{
  "n_layer": 12,
  "d_model": 384,
  "n_head": 12,
  "n_kv_head": 12,
  "head_dim": 32,
  "d_mlp": 1536,
  "vocab_size": 2048,
  "activation": "gelu",
  "norm": "layernorm",
  "norm_place": "pre",
  "norm_eps": 1e-05,
  "positions": "learned",
  "qk_norm": false,
  "attn_scale": 0.177,
  "bias": "all",
  "tie_embeddings": true,
  "parallel_block": false,
  "init": "normal",
  "init_std_qkv": 0.0325,
  "init_std_o": 0.0,
  "init_std_up": 0.0325,
  "init_std_down": 0.0,
  "optimizer": "soap_variant",
  "lr": 0.00432,
  "lr_mult_up": 1.31,
  "beta1": 0.95,
  "beta2": 0.98,
  "lr_head": 0.00515,
  "grad_clip": 0.5,
  "warmup_steps": 200,
  "schedule": "wsd",
  "decay_fraction": 0.48,
  "decay_shape": "linear",
  "final_lr_fraction": 0.1,
  "batch_tokens": 131072,
  "seq_len": 2048,
  "doc_mask": true,
  "train_tokens": 556500000,
  "steps": 4246,
  "dataset": "wikipedia_en"
}
Each number is 50 + 10 x the weight over its row's rms, rounded and kept within 0 to 99. Layers, rows and columns count from 0. The size before them is the row's rms in percent of the matrix's.

# q: layer 4 attention query, 384x384, rms 0.165, rows 215-223, columns 288-383
# k: layer 4 attention key, 384x384, rms 0.155, rows 215-223, columns 288-383
# v: layer 4 attention value, 384x384, rms 0.16, rows 192-218, columns 288-383
# o: layer 4 attention output (transposed), 384x384, rms 0.138, rows 192-218, columns 288-383
q215 089:35 50 60 58 66 56 53 62 32 49 42 50 48 49 47 42 32 54 46 43 49 55 61 68 53 36 36 45 53 46 52 55 31 59 47 51 51 42 45 64 54 51 48 62 48 57 42 54 42 61 49 45 52 52 54 55 54 43 43 56 61 54 34 44 44 41 51 47 56 45 47 33 52 64 64 62 58 62 46 31 68 69 44 41 55 49 50 55 49 45 53 50 41 51 57 71
k215 093:61 51 60 48 54 44 49 49 58 34 47 35 52 55 54 42 52 25 46 63 45 42 39 55 31 54 35 54 55 55 36 42 51 67 54 48 56 36 33 56 37 61 54 51 32 43 35 63 49 49 54 59 43 57 53 28 43 38 53 59 53 40 35 42 47 49 37 45 47 43 53 52 58 57 46 52 54 48 49 59 74 48 54 49 40 57 55 57 48 63 59 47 39 63 51 56
q216 085:46 52 51 58 56 41 70 54 46 53 43 56 39 58 39 65 56 59 52 42 33 47 60 49 51 48 44 50 47 52 38 59 53 54 59 54 62 55 40 54 38 55 39 43 58 53 42 58 62 60 39 55 39 51 47 57 40 59 49 48 52 67 50 54 40 48 62 30 67 42 62 63 47 56 59 52 68 49 47 54 59 55 54 47 42 46 37 33 39 76 59 25 53 48 31 53
k216 086:58 51 59 63 30 58 59 67 47 58 50 51 35 57 44 51 57 63 44 54 44 49 56 37 66 55 48 55 58 49 45 52 43 68 30 48 64 67 54 53 41 43 77 50 38 40 55 41 57 35 39 43 42 50 68 57 54 46 41 63 41 49 69 59 60 43 53 49 51 45 54 53 45 51 41 49 53 53 71 52 47 52 41 46 57 46 37 37 61 51 65 46 50 42 55 48
q217 088:41 47 47 49 29 51 62 60 57 68 43 45 38 37 66 55 49 44 49 41 45 51 67 51 43 74 53 54 63 58 43 52 60 75 51 63 47 62 37 54 44 49 36 30 50 41 53 42 51 38 55 43 58 53 42 45 39 55 32 59 43 56 52 43 42 38 50 57 42 54 36 47 45 51 53 42 62 63 45 32 42 61 45 50 44 47 45 42 46 48 67 45 63 54 50 39
k217 090:54 44 38 61 37 51 59 55 63 66 58 56 27 63 44 61 45 53 57 49 64 57 61 48 73 49 44 58 57 60 53 52 44 51 49 69 62 61 52 56 40 36 44 63 40 46 59 32 57 42 61 35 55 39 47 54 36 53 34 59 40 59 48 64 63 49 56 39 55 32 54 62 48 43 43 46 58 59 46 55 42 52 43 54 60 53 47 39 41 56 44 41 64 40 49 50
q218 083:49 56 43 53 36 49 56 73 50 48 43 32 61 66 52 44 48 55 42 47 46 48 50 59 56 33 48 58 63 56 50 56 49 69 46 53 50 63 42 56 43 50 52 54 45 54 40 46 46 49 57 56 64 36 41 68 52 32 38 47 36 57 44 45 53 49 69 54 54 41 47 69 52 68 53 49 65 57 42 46 49 42 39 42 55 63 48 36 43 54 44 48 50 49 40 40
k218 087:55 51 54 50 44 60 44 63 45 75 50 35 58 47 57 46 44 45 33 42 49 60 57 34 51 49 46 47 61 57 62 58 55 60 53 41 79 67 39 53 50 53 58 62 73 54 58 53 51 54 47 48 63 33 38 37 44 43 43 57 47 59 55 52 42 52 49 68 62 58 60 53 55 58 64 57 78 63 46 33 63 48 34 43 56 58 51 60 57 48 47 38 49 50 55 61
q219 086:45 56 47 52 46 60 70 37 60 66 42 45 30 60 47 48 55 59 44 65 48 65 57 59 56 60 35 42 35 47 39 51 48 63 58 37 50 44 45 42 44 49 47 67 42 76 58 40 39 49 47 66 55 52 44 63 49 45 59 50 34 54 54 55 67 64 44 45 49 65 42 45 45 40 31 58 43 55 63 48 34 33 56 55 67 66 45 57 50 50 62 38 37 42 51 77
k219 091:43 26 44 47 47 47 60 50 24 55 48 58 49 62 47 42 50 47 79 53 61 59 52 57 46 51 54 48 33 58 54 66 60 40 49 44 34 40 54 39 49 52 47 40 56 46 44 56 41 55 47 69 45 67 48 31 56 48 65 56 59 45 52 51 50 22 37 62 50 71 48 51 42 47 54 60 53 66 59 56 43 42 35 57 44 64 62 44 47 53 35 25 47 44 45 59
q220 076:59 26 44 46 46 56 54 45 64 52 28 51 52 47 67 46 53 38 44 63 75 55 45 30 52 67 47 50 50 61 45 27 51 53 58 45 57 45 41 48 63 61 57 54 33 38 57 48 69 60 48 51 35 63 52 23 48 48 55 46 58 40 36 36 42 41 44 76 41 45 50 53 57 57 48 51 52 60 53 67 53 49 51 43 39 35 55 56 58 43 53 44 50 49 39 52
k220 077:61 42 48 54 47 52 39 63 48 50 50 56 48 47 48 33 33 36 26 35 76 35 54 38 68 48 61 39 37 37 67 48 41 31 53 37 46 56 46 28 51 61 53 48 57 34 54 62 51 39 73 52 64 56 67 38 44 54 39 41 51 45 54 61 38 48 46 48 46 56 26 41 46 46 33 57 45 54 46 45 64 60 61 35 45 50 61 38 36 38 39 47 38 60 42 51
q221 088:32 62 46 43 36 50 31 44 58 44 57 53 57 55 63 42 56 55 49 33 31 73 35 39 47 61 47 36 63 42 39 60 34 63 54 57 54 52 41 49 44 58 53 37 47 51 46 38 38 61 57 38 50 63 31 49 49 37 47 66 44 50 53 43 36 57 72 47 58 57 68 55 50 58 73 50 46 35 61 33 51 58 34 66 43 43 49 43 69 45 49 50 61 38 36 58
k221 092:31 56 29 23 51 53 44 42 60 54 55 39 58 53 57 44 44 53 51 73 46 65 47 46 76 49 46 57 62 42 44 37 37 50 48 52 56 55 41 57 52 57 50 25 60 49 63 40 57 29 53 48 55 48 32 51 46 50 56 62 52 59 45 60 46 56 58 54 41 52 39 51 52 46 71 69 40 37 76 42 60 42 51 61 63 50 40 52 44 48 51 36 40 30 46 52
q222 086:47 51 57 50 41 42 50 77 50 64 43 50 57 49 87 64 52 49 62 42 59 32 44 34 46 47 44 60 59 55 51 53 49 54 38 53 54 57 59 43 47 47 54 57 41 62 41 37 73 39 45 49 54 39 57 61 45 49 52 64 49 78 49 44 49 48 57 33 51 54 49 57 54 63 54 61 55 40 46 57 55 50 48 56 45 56 57 63 69 40 49 60 70 57 53 57
k222 091:47 33 52 65 58 60 36 47 47 71 44 32 35 56 51 73 32 60 53 44 40 58 45 48 59 50 49 53 55 46 66 42 46 39 61 39 50 53 42 49 47 51 45 60 69 64 44 49 68 57 46 40 57 32 17 42 57 52 55 40 53 49 57 52 43 59 57 32 60 41 47 47 54 55 62 72 51 27 37 46 40 52 40 65 47 35 48 52 62 50 50 50 58 41 55 59
q223 079:42 62 67 47 53 46 60 49 39 41 37 52 46 39 77 60 35 50 55 46 51 76 44 52 42 42 46 51 38 47 53 52 56 67 47 50 55 60 28 45 37 61 43 59 33 63 74 37 32 51 58 54 49 44 44 52 60 63 70 48 52 41 45 33 47 63 56 55 49 49 58 55 43 43 55 70 49 54 59 38 47 37 59 50 46 60 51 50 56 34 40 66 58 26 49 50
k223 079:50 45 59 54 46 69 44 63 43 49 65 50 54 38 52 65 68 31 55 61 47 45 49 56 37 48 54 55 52 69 55 33 64 56 42 57 30 43 40 54 43 46 41 52 43 37 49 61 44 26 53 44 42 47 36 36 47 53 53 47 50 43 42 45 52 49 55 61 68 43 49 48 60 51 47 58 61 56 75 45 44 40 52 50 48 41 60 46 49 52 33 44 35 65 30 51
v192 077:51 62 60 51 17 55 45 56 58 64 54 33 40 53 51 60 34 52 39 71 45 59 37 55 46 53 43 50 36 70 62 50 37 53 51 60 52 64 61 55 55 43 56 46 51 55 53 54 47 48 51 53 55 42 42 30 44 61 47 41 49 39 56 53 48 42 53 40 45 47 53 57 43 49 51 60 45 36 37 59 63 59 65 64 54 49 49 51 39 60 50 43 52 50 43 49
o192 091:57 36 41 46 67 48 48 38 52 58 52 63 49 35 48 48 58 54 77 34 60 37 64 49 61 56 43 50 49 57 41 44 67 53 51 34 49 33 49 37 53 55 54 51 40 50 29 45 52 49 36 58 53 52 43 50 48 44 51 62 39 61 39 53 51 58 50 60 61 58 49 57 73 52 36 48 53 61 57 47 49 42 55 28 45 45 51 59 61 34 58 54 38 50 48 49
v193 079:37 53 62 51 35 54 56 22 62 77 60 57 49 32 36 57 52 49 44 53 62 56 44 45 51 53 50 46 51 47 45 55 58 60 51 43 33 42 30 40 55 39 44 55 33 52 56 60 55 55 46 44 39 48 57 45 57 52 57 77 31 50 47 37 47 50 46 36 32 48 44 69 44 32 63 77 57 47 55 50 40 39 49 63 65 26 69 45 62 49 49 43 70 40 50 54
o193 092:54 53 45 47 49 53 50 66 28 34 38 41 48 60 58 34 52 54 51 37 53 43 72 63 58 55 50 54 50 47 54 47 35 37 48 55 54 59 54 53 55 35 47 48 52 41 55 26 55 51 44 65 66 48 45 43 33 43 53 21 71 55 36 56 47 53 35 58 53 50 39 33 50 74 41 35 43 64 44 46 58 50 58 18 47 62 44 55 32 51 51 43 18 51 47 44
v194 076:33 39 45 31 51 56 68 27 60 53 47 69 47 50 54 61 56 52 56 52 52 45 34 61 55 53 38 65 54 55 49 55 52 56 45 57 53 49 53 64 57 70 51 53 36 41 47 46 61 56 42 45 56 56 41 55 46 45 49 54 59 47 45 58 52 54 67 59 47 36 44 58 39 79 63 58 61 58 50 40 70 59 55 55 35 64 62 49 50 70 46 62 49 46 40 56
o194 090:68 66 68 62 52 48 26 57 39 55 45 42 46 59 39 38 52 41 46 51 61 50 57 39 50 39 56 49 54 53 50 44 50 54 56 55 51 41 56 51 59 29 55 45 64 61 67 53 39 38 57 60 43 49 59 55 43 38 54 54 49 60 55 45 45 51 36 64 46 65 60 43 46 21 42 45 43 44 68 53 36 42 57 43 71 38 34 40 56 45 39 41 75 66 50 52
v195 075:56 67 41 63 65 44 64 33 57 62 64 38 53 69 46 65 48 65 25 60 56 37 51 59 52 50 32 58 47 52 54 52 59 63 53 56 57 47 60 59 42 33 48 59 37 38 56 63 62 58 53 41 44 52 58 42 50 54 57 66 62 55 64 50 36 40 58 53 65 48 38 57 53 57 44 47 36 48 48 63 47 33 58 47 71 48 64 26 55 45 53 64 52 43 44 58
o195 090:51 48 62 50 31 52 47 61 50 42 35 72 66 34 62 36 44 55 67 29 60 59 43 47 56 48 55 35 42 45 49 66 49 61 47 40 48 39 42 35 48 48 54 43 56 52 41 42 51 36 51 52 72 48 49 64 63 46 38 38 41 50 54 43 46 70 47 32 37 50 49 45 37 50 36 59 53 57 52 56 63 60 48 59 36 51 42 61 51 62 45 44 40 65 59 44
v196 086:43 72 40 51 46 51 38 61 60 42 59 44 52 31 70 52 48 55 61 60 44 57 61 45 30 63 43 39 44 49 54 41 43 45 47 64 49 55 47 40 63 38 50 63 35 46 44 56 59 42 50 46 62 45 48 65 54 69 64 47 54 52 43 61 37 52 52 61 60 48 36 58 62 47 68 50 57 34 52 63 49 48 64 41 23 44 58 46 30 47 44 54 71 60 43 52
o196 105:56 50 64 38 43 51 53 52 39 48 49 53 43 77 21 53 48 34 40 39 62 42 39 57 50 31 59 48 57 51 44 48 57 62 55 43 53 44 40 48 43 59 59 36 72 58 59 50 38 40 48 70 34 56 68 18 55 38 50 55 38 64 62 42 48 51 45 45 44 50 41 52 40 44 44 45 51 48 43 49 49 60 60 50 68 63 38 54 62 64 68 64 30 49 50 55
v197 080:57 67 31 60 66 48 62 42 55 40 38 47 35 60 49 52 36 38 38 67 52 43 59 57 57 51 49 51 46 60 26 21 40 56 38 47 54 46 69 57 51 49 47 43 55 57 40 50 60 55 51 61 39 53 78 50 15 47 43 53 62 46 38 66 53 49 41 46 58 44 72 49 49 49 33 50 52 45 47 61 47 39 61 65 44 63 54 51 45 56 43 46 22 43 51 56
o197 094:40 41 71 43 37 42 33 67 53 48 56 53 60 56 62 58 53 60 69 30 37 47 44 41 49 65 52 30 64 44 77 65 66 37 64 48 37 48 37 34 66 59 57 52 56 45 45 61 36 43 62 41 54 44 33 42 83 62 51 58 26 60 59 39 55 58 54 62 47 54 28 60 50 46 56 54 62 39 62 49 56 76 39 52 54 35 45 55 44 44 54 57 70 45 43 43
v198 079:39 40 49 59 71 35 60 38 46 57 34 61 56 50 49 50 63 56 46 47 49 58 49 37 51 54 76 64 45 51 52 58 46 69 44 56 54 39 48 48 52 59 60 36 54 31 58 50 48 58 39 62 62 40 50 32 35 50 40 57 35 35 46 47 53 65 56 57 54 40 35 46 47 46 47 48 45 53 49 40 55 48 68 51 57 42 40 62 50 66 39 39 62 34 41 69
o198 100:70 51 53 51 44 59 33 43 59 40 63 54 38 47 49 52 49 62 48 44 63 35 53 60 56 47 33 45 64 55 45 38 61 50 45 49 42 47 29 64 60 42 46 48 43 49 47 66 46 50 52 30 37 60 42 52 54 58 44 51 50 63 57 46 29 35 32 53 49 46 65 62 44 55 48 43 55 53 50 52 51 53 37 53 52 56 42 36 39 53 61 56 62 57 39 29
v199 079:42 47 42 52 78 55 41 44 44 40 56 44 48 46 48 41 61 41 66 52 48 43 61 60 46 44 50 49 77 46 43 35 62 58 51 52 74 50 50 33 62 43 64 58 52 65 43 45 49 43 54 51 49 54 50 55 46 43 40 56 45 61 50 49 45 57 42 61 41 47 60 51 29 48 62 48 52 65 34 47 70 52 48 60 52 34 52 30 44 57 41 44 42 55 49 52
o199 099:57 60 52 49 47 56 48 50 54 44 32 46 51 50 57 55 29 47 50 39 54 59 45 39 51 57 54 45 35 47 58 64 45 35 45 57 23 29 52 63 45 65 43 41 61 32 53 56 47 61 47 51 40 50 49 46 48 42 58 46 62 44 46 61 64 49 63 54 55 66 40 35 59 35 34 59 33 46 73 30 41 51 47 47 54 55 53 61 60 43 64 73 70 49 51 51
v200 088:48 47 58 49 55 55 60 45 50 50 42 54 37 45 26 46 39 57 56 49 36 52 35 57 67 40 50 47 48 55 53 47 46 59 51 43 57 56 72 49 57 35 59 42 54 82 34 37 59 44 40 43 66 54 49 47 39 50 28 46 47 48 57 52 49 36 47 69 56 59 62 41 39 65 49 38 46 33 47 57 55 51 42 24 56 54 59 50 54 48 55 41 47 59 53 57
o200 107:55 48 26 57 51 50 36 44 43 48 57 40 54 41 75 59 55 34 45 37 72 57 58 39 34 55 55 49 61 49 54 50 48 30 47 42 40 36 30 51 66 74 37 50 42 20 52 61 35 52 46 51 41 51 44 49 50 42 68 57 68 62 46 42 46 62 48 51 44 38 22 58 61 27 55 71 43 54 72 46 55 53 53 69 41 45 38 53 51 42 36 61 56 46 40 52
v201 079:49 59 54 35 43 46 51 45 34 43 44 46 49 51 73 53 57 45 44 70 53 47 59 40 50 52 36 35 54 66 51 60 67 48 52 55 58 37 41 37 67 53 49 44 50 54 54 49 55 53 49 47 49 51 57 55 51 54 53 66 36 50 56 40 67 40 58 47 44 65 31 51 44 56 60 44 53 35 39 53 55 42 53 48 57 49 32 35 53 55 53 61 39 45 57 48
o201 095:44 52 52 64 48 67 61 46 69 68 59 59 42 47 48 40 43 56 65 31 39 57 37 48 45 54 58 58 35 25 45 49 18 51 47 64 49 61 43 48 28 47 49 59 47 55 52 38 43 60 45 53 42 32 46 43 64 38 40 26 45 53 48 40 40 54 33 51 57 36 63 40 72 72 41 50 49 45 53 56 50 69 50 45 55 63 66 50 57 48 52 50 51 61 40 42
v202 079:47 47 59 66 47 45 44 47 57 45 52 33 62 51 32 60 40 51 31 54 55 39 50 29 68 58 54 46 47 39 61 38 38 54 44 53 54 67 41 49 70 77 58 63 36 32 41 61 43 47 49 43 38 31 47 48 63 44 65 61 56 48 51 58 59 55 64 46 47 45 33 50 44 53 28 47 31 71 51 47 67 57 34 57 67 43 46 60 50 63 52 70 40 37 62 43
o202 097:67 60 56 62 46 43 54 46 45 56 58 64 42 56 52 51 68 36 49 57 42 55 57 67 50 50 62 60 52 47 45 64 54 53 61 54 46 45 67 64 51 33 49 36 52 60 52 43 58 41 63 46 62 61 64 61 47 61 36 36 55 48 61 59 43 57 44 47 55 59 64 57 49 56 69 62 80 38 41 62 42 39 64 56 48 69 55 49 56 49 48 31 33 47 47 54
v203 078:49 50 58 53 50 51 55 45 33 43 47 70 46 45 44 54 45 45 53 40 44 44 39 50 51 51 32 40 36 52 52 70 38 61 51 50 44 42 75 48 48 41 61 62 38 57 51 57 51 40 41 27 41 35 44 71 50 63 30 58 56 85 57 50 46 45 54 66 42 55 57 44 67 55 65 42 65 44 50 45 46 52 48 53 26 47 79 47 57 59 44 42 49 60 50 41
o203 095:39 60 44 43 54 46 64 53 58 59 51 42 62 53 62 43 34 62 53 59 55 65 58 56 51 49 58 64 60 47 47 46 55 36 49 47 63 61 43 45 47 54 49 48 57 50 47 36 57 62 47 65 54 58 52 44 46 28 80 53 56 27 55 55 60 52 52 32 45 31 43 47 34 47 43 66 35 46 56 66 60 42 57 49 69 53 30 51 38 41 62 57 44 47 59 65
v204 077:52 63 60 39 63 46 46 43 42 32 40 48 50 55 39 47 47 43 59 51 43 59 64 61 60 60 53 53 38 77 36 37 53 52 47 47 46 43 44 48 37 42 42 53 54 62 67 50 46 49 43 39 49 42 44 56 46 48 40 51 45 73 66 50 48 48 40 41 47 66 48 49 43 39 59 58 42 40 36 57 27 39 30 50 72 59 36 66 66 38 51 45 31 46 49 61
o204 100:59 41 48 60 40 68 42 61 52 55 67 41 61 47 64 50 50 56 34 40 64 33 46 48 43 43 46 44 66 29 52 61 51 51 54 42 37 55 54 59 60 57 52 44 43 28 45 50 47 49 59 50 38 48 39 48 62 49 54 47 46 28 57 62 52 44 51 54 50 47 48 70 65 61 43 33 67 63 59 44 56 73 59 45 30 60 62 44 37 55 51 51 72 46 45 49
v205 079:61 48 36 41 48 54 32 32 57 60 59 44 44 45 43 58 51 49 66 49 41 67 47 63 48 36 39 51 48 60 56 43 46 35 57 47 59 63 54 65 53 43 58 58 51 56 54 40 45 68 48 44 49 56 45 41 53 40 56 54 71 38 55 48 36 34 43 43 50 39 36 54 52 70 41 63 40 53 58 59 39 45 66 42 34 28 57 38 64 26 65 61 64 69 49 43
o205 091:26 66 71 46 38 44 65 53 39 48 22 46 44 49 55 26 49 36 30 56 61 40 55 28 51 60 61 49 50 54 51 66 54 54 35 58 69 54 45 39 54 38 28 43 36 52 38 48 51 40 51 58 66 55 67 53 43 47 50 57 37 61 33 54 60 59 68 62 43 52 39 51 47 39 71 49 55 45 38 51 54 41 34 48 58 64 35 48 42 71 31 34 44 49 49 53
v206 082:55 51 65 48 51 36 65 48 44 49 64 61 49 31 33 57 41 50 41 60 59 46 45 64 45 53 39 47 43 54 50 42 50 39 45 49 54 56 49 57 45 54 40 41 45 50 34 41 48 40 53 51 54 38 40 46 32 60 46 37 38 41 54 47 59 66 57 60 63 47 47 52 68 70 50 38 45 33 38 41 60 48 59 43 52 43 48 42 59 45 68 55 45 39 78 47
o206 100:47 56 50 49 53 52 29 42 49 62 36 48 56 73 64 54 59 65 59 49 36 40 43 42 61 55 61 57 61 52 49 57 38 54 54 58 53 31 49 41 45 35 57 50 56 47 57 37 58 48 45 52 50 54 62 57 61 22 61 54 56 43 45 60 38 39 39 27 32 46 48 43 44 45 49 64 50 57 57 60 49 31 34 69 60 60 58 47 32 56 46 39 35 60 33 44
v207 086:63 41 66 44 49 60 39 51 46 56 52 39 46 43 47 48 51 44 33 59 52 51 51 34 63 60 66 56 48 49 29 43 46 44 49 40 42 55 52 48 44 66 56 61 48 38 51 52 54 60 66 54 40 44 48 71 49 45 65 49 60 42 51 41 31 44 50 51 50 33 37 56 47 55 50 50 65 56 54 60 48 42 62 62 41 58 25 58 37 46 72 62 36 47 60 43
o207 105:38 83 53 43 46 42 69 55 59 48 54 67 56 63 56 56 60 57 56 39 34 48 54 72 53 51 39 61 40 49 52 56 42 57 50 56 66 53 54 54 55 42 53 38 57 54 38 39 50 47 52 52 59 49 67 35 73 73 22 41 46 45 56 53 71 61 41 37 60 75 67 53 49 62 59 40 46 51 52 43 49 44 41 32 59 65 66 52 54 58 38 35 51 45 38 46
v208 086:39 44 61 45 54 63 47 43 35 49 49 67 49 59 62 45 43 58 35 37 71 62 60 62 44 55 31 27 54 49 40 60 60 38 67 42 54 50 61 47 65 47 74 60 41 62 53 39 30 68 55 72 60 55 50 50 45 36 46 56 66 54 55 36 63 52 49 58 44 51 47 48 64 48 38 45 65 60 46 37 59 31 28 42 49 49 41 57 47 67 55 45 54 45 77 53
o208 108:61 45 45 52 54 55 46 53 73 38 60 45 58 35 45 59 60 62 59 62 42 47 63 49 55 44 73 74 46 48 55 46 24 57 32 55 47 48 44 50 39 50 25 32 53 32 50 49 50 32 48 38 44 52 46 52 60 49 48 42 48 40 42 63 45 50 48 41 53 59 57 55 26 55 57 47 32 55 68 48 44 59 70 56 47 44 61 55 38 44 51 61 64 59 36 44
v209 079:41 42 52 50 58 56 45 51 66 63 36 36 45 49 45 56 42 19 31 41 42 45 56 64 59 47 58 44 38 42 62 68 54 52 48 43 42 54 40 25 54 46 69 56 39 49 40 36 40 64 42 51 40 49 74 61 54 45 41 52 42 53 60 58 51 64 48 44 62 40 64 49 56 38 40 30 50 38 61 32 65 58 63 42 59 58 51 70 54 35 45 53 49 40 40 33
o209 093:60 71 48 55 56 46 57 41 33 47 56 68 68 51 54 51 61 61 54 56 40 56 42 39 44 57 44 55 65 56 50 56 43 55 44 56 54 53 48 57 46 52 38 44 63 53 55 60 58 48 52 47 61 48 25 52 50 61 75 56 60 46 45 49 36 51 60 53 46 47 50 44 44 69 62 61 39 55 45 65 46 53 41 71 44 41 49 45 56 69 59 48 47 38 72 59
v210 079:70 61 50 27 50 55 53 77 42 62 50 34 45 36 55 54 51 53 39 56 67 32 62 49 43 57 44 48 54 48 59 27 42 51 57 54 45 66 45 45 54 44 50 59 44 60 50 55 51 51 45 34 39 41 55 37 47 46 59 52 63 44 46 42 36 38 65 63 71 44 31 47 44 48 48 57 50 53 58 61 56 53 63 45 59 49 60 47 47 57 62 40 57 60 57 32
o210 094:32 55 48 59 41 52 56 50 54 51 45 62 49 65 37 43 57 36 60 46 28 58 51 52 45 56 53 51 44 49 46 65 55 62 35 42 63 53 57 51 46 53 46 48 59 53 39 47 56 61 54 75 62 47 56 55 48 54 29 52 52 59 51 42 34 73 39 46 46 63 59 51 46 48 49 49 58 54 42 59 43 54 51 52 43 47 40 65 58 52 55 40 44 54 47 53
v211 082:50 35 66 51 39 57 57 74 66 47 58 43 51 39 62 42 57 47 52 60 60 54 62 39 56 46 55 49 61 58 59 49 56 34 43 64 55 40 45 52 47 46 47 80 60 53 33 39 42 58 50 50 57 39 52 41 48 44 50 33 52 30 64 63 33 51 53 62 41 61 61 40 38 53 55 32 41 65 31 50 52 31 37 58 72 64 29 68 43 45 66 50 41 42 54 60
o211 101:56 52 44 52 56 39 44 27 49 62 48 56 41 55 37 67 50 57 35 39 52 47 51 55 30 43 44 44 38 47 52 58 48 49 46 40 39 62 61 59 47 61 51 15 33 38 70 56 56 53 44 45 51 62 52 60 62 55 49 55 59 46 41 58 64 47 51 45 60 45 41 58 59 30 62 51 54 39 67 31 47 60 56 50 36 45 53 53 69 39 41 54 48 38 53 35
v212 087:46 46 62 42 56 56 47 67 61 58 40 38 47 41 60 61 35 39 44 54 62 62 52 52 43 59 47 49 45 43 46 63 29 41 50 47 57 64 33 25 49 65 59 50 50 51 49 54 45 45 50 51 46 55 49 49 57 49 54 59 52 51 58 44 60 52 55 60 42 32 65 50 64 58 47 41 44 34 41 52 61 39 47 51 45 47 49 47 42 49 65 67 53 42 47 35
o212 113:48 60 52 55 61 49 44 32 40 65 51 61 45 52 27 39 47 45 46 55 26 40 41 44 61 33 61 67 41 57 56 53 73 50 54 54 47 54 67 78 43 37 43 46 46 57 50 49 48 40 52 62 39 49 52 51 39 55 49 34 42 51 48 64 50 45 53 49 55 55 40 43 43 29 82 55 40 50 54 43 52 40 47 39 57 45 44 60 45 59 50 36 52 50 50 65
v213 080:39 50 49 47 54 54 63 40 45 46 72 54 46 45 57 44 40 43 44 52 58 50 66 37 63 43 56 44 56 66 65 73 46 56 34 49 54 55 49 76 49 54 38 52 44 51 49 56 44 55 55 51 55 54 62 31 57 46 56 41 65 42 43 50 51 44 39 70 41 29 62 41 50 30 52 56 53 40 47 45 56 51 63 31 50 38 49 67 43 50 45 54 34 42 38 56
o213 091:72 46 57 39 48 46 27 41 63 59 47 47 41 45 46 50 52 49 67 45 42 52 43 45 55 66 27 53 55 33 28 43 44 50 61 48 53 48 45 24 60 44 70 34 52 46 39 44 51 42 54 55 50 55 40 61 43 64 50 63 30 43 63 69 53 72 67 33 58 69 50 73 65 58 59 54 47 57 58 53 58 59 41 66 38 74 49 46 50 52 57 40 55 50 65 48
v214 077:35 50 44 56 75 49 53 50 28 46 57 68 51 44 53 56 59 57 70 52 51 59 45 34 46 51 28 53 47 58 40 57 48 47 48 37 43 43 56 55 34 34 54 47 56 49 74 33 67 45 69 46 38 44 26 32 48 43 37 51 34 46 48 45 35 47 54 67 36 49 42 55 67 61 52 50 65 47 52 53 53 60 49 56 63 52 55 51 64 69 50 50 49 48 59 49
o214 092:62 62 60 50 37 49 42 41 63 57 55 34 36 62 50 45 54 43 31 59 57 40 61 64 55 56 74 52 46 31 50 39 50 44 43 49 43 63 40 50 53 55 52 41 31 59 30 54 44 55 41 47 49 63 71 51 49 49 59 57 75 55 38 63 62 50 60 35 48 39 43 46 49 49 44 32 43 54 53 47 53 37 39 34 46 57 44 55 48 40 40 51 58 62 37 60
v215 072:46 22 62 39 65 31 53 52 79 51 38 37 67 63 48 32 52 47 45 43 55 53 43 60 64 66 44 46 42 35 39 35 62 48 53 46 34 58 47 37 48 40 38 47 48 61 53 54 50 40 58 44 52 53 39 61 47 48 36 44 50 49 55 55 50 40 30 40 65 60 51 36 56 46 50 54 53 51 32 55 42 64 43 51 53 21 51 47 60 48 60 47 48 40 34 44
o215 091:46 78 46 42 41 59 41 48 16 48 67 61 42 45 67 67 49 51 52 49 57 52 55 55 33 47 56 57 69 63 53 56 42 50 56 57 56 46 27 63 44 58 56 53 51 41 45 37 73 62 57 62 51 52 61 40 59 50 57 50 39 53 42 49 64 39 71 52 32 43 48 68 55 66 56 35 40 50 58 40 53 47 55 46 51 64 59 60 27 57 37 58 58 67 47 68
v216 075:60 55 80 61 70 70 48 53 42 64 50 40 67 39 48 48 41 36 40 49 43 53 47 54 42 47 49 38 34 50 66 52 53 62 61 54 53 49 54 33 41 56 62 52 49 51 58 52 53 66 59 32 36 59 50 60 61 51 48 70 41 35 59 57 38 52 48 42 57 43 50 47 53 50 55 70 57 45 54 31 65 25 49 43 46 46 38 56 63 43 65 46 29 70 35 63
o216 091:43 49 33 35 31 36 51 43 62 55 50 54 40 56 54 48 56 58 59 50 57 52 55 45 51 47 50 60 56 49 42 60 46 31 61 53 47 57 52 65 41 35 54 34 53 48 43 49 48 27 62 60 45 40 43 37 40 43 52 33 57 66 50 56 76 45 42 56 51 67 54 62 48 53 63 43 47 64 40 63 41 65 34 53 67 54 58 37 44 54 48 43 56 28 57 50
v217 082:47 50 51 51 44 64 62 60 43 67 57 53 47 51 47 60 50 60 56 59 70 51 55 35 56 75 55 56 47 45 44 51 46 47 49 35 58 61 63 38 57 59 60 33 38 34 61 52 41 49 38 42 31 51 46 47 44 47 55 47 59 58 48 68 48 59 43 73 39 35 43 52 41 30 42 34 42 61 54 63 47 46 57 59 59 41 62 43 47 53 49 59 68 29 57 20
o217 104:62 51 52 62 48 46 55 51 42 39 40 50 45 54 40 47 45 22 46 54 35 34 59 64 39 43 53 55 54 59 58 42 62 57 64 59 44 52 44 64 49 43 47 52 57 56 46 58 56 54 61 63 51 53 47 49 57 53 42 49 60 49 45 45 47 62 55 36 48 70 50 56 52 55 52 71 65 57 54 53 61 53 51 43 47 45 40 51 55 46 58 35 37 62 58 71
v218 080:47 64 56 52 63 52 62 58 47 60 58 47 31 32 52 52 54 60 57 53 70 55 60 26 42 46 56 54 55 41 41 57 56 56 59 50 38 54 36 53 59 51 46 41 47 61 52 69 54 45 53 50 43 64 55 60 49 34 47 43 73 71 55 47 44 42 44 30 52 59 40 62 42 47 66 37 63 61 41 55 62 47 52 46 46 44 64 46 53 52 50 58 54 60 44 51
o218 095:48 38 48 55 37 49 54 61 56 35 47 45 54 64 56 49 50 53 49 52 36 61 40 69 53 45 44 45 35 55 54 28 43 59 46 58 58 56 68 49 40 36 56 59 46 60 63 39 49 49 39 34 48 30 46 46 41 55 48 65 36 43 46 42 45 70 55 68 45 31 62 34 46 50 39 53 48 37 51 56 31 54 52 38 50 57 37 49 49 60 52 45 48 45 58 48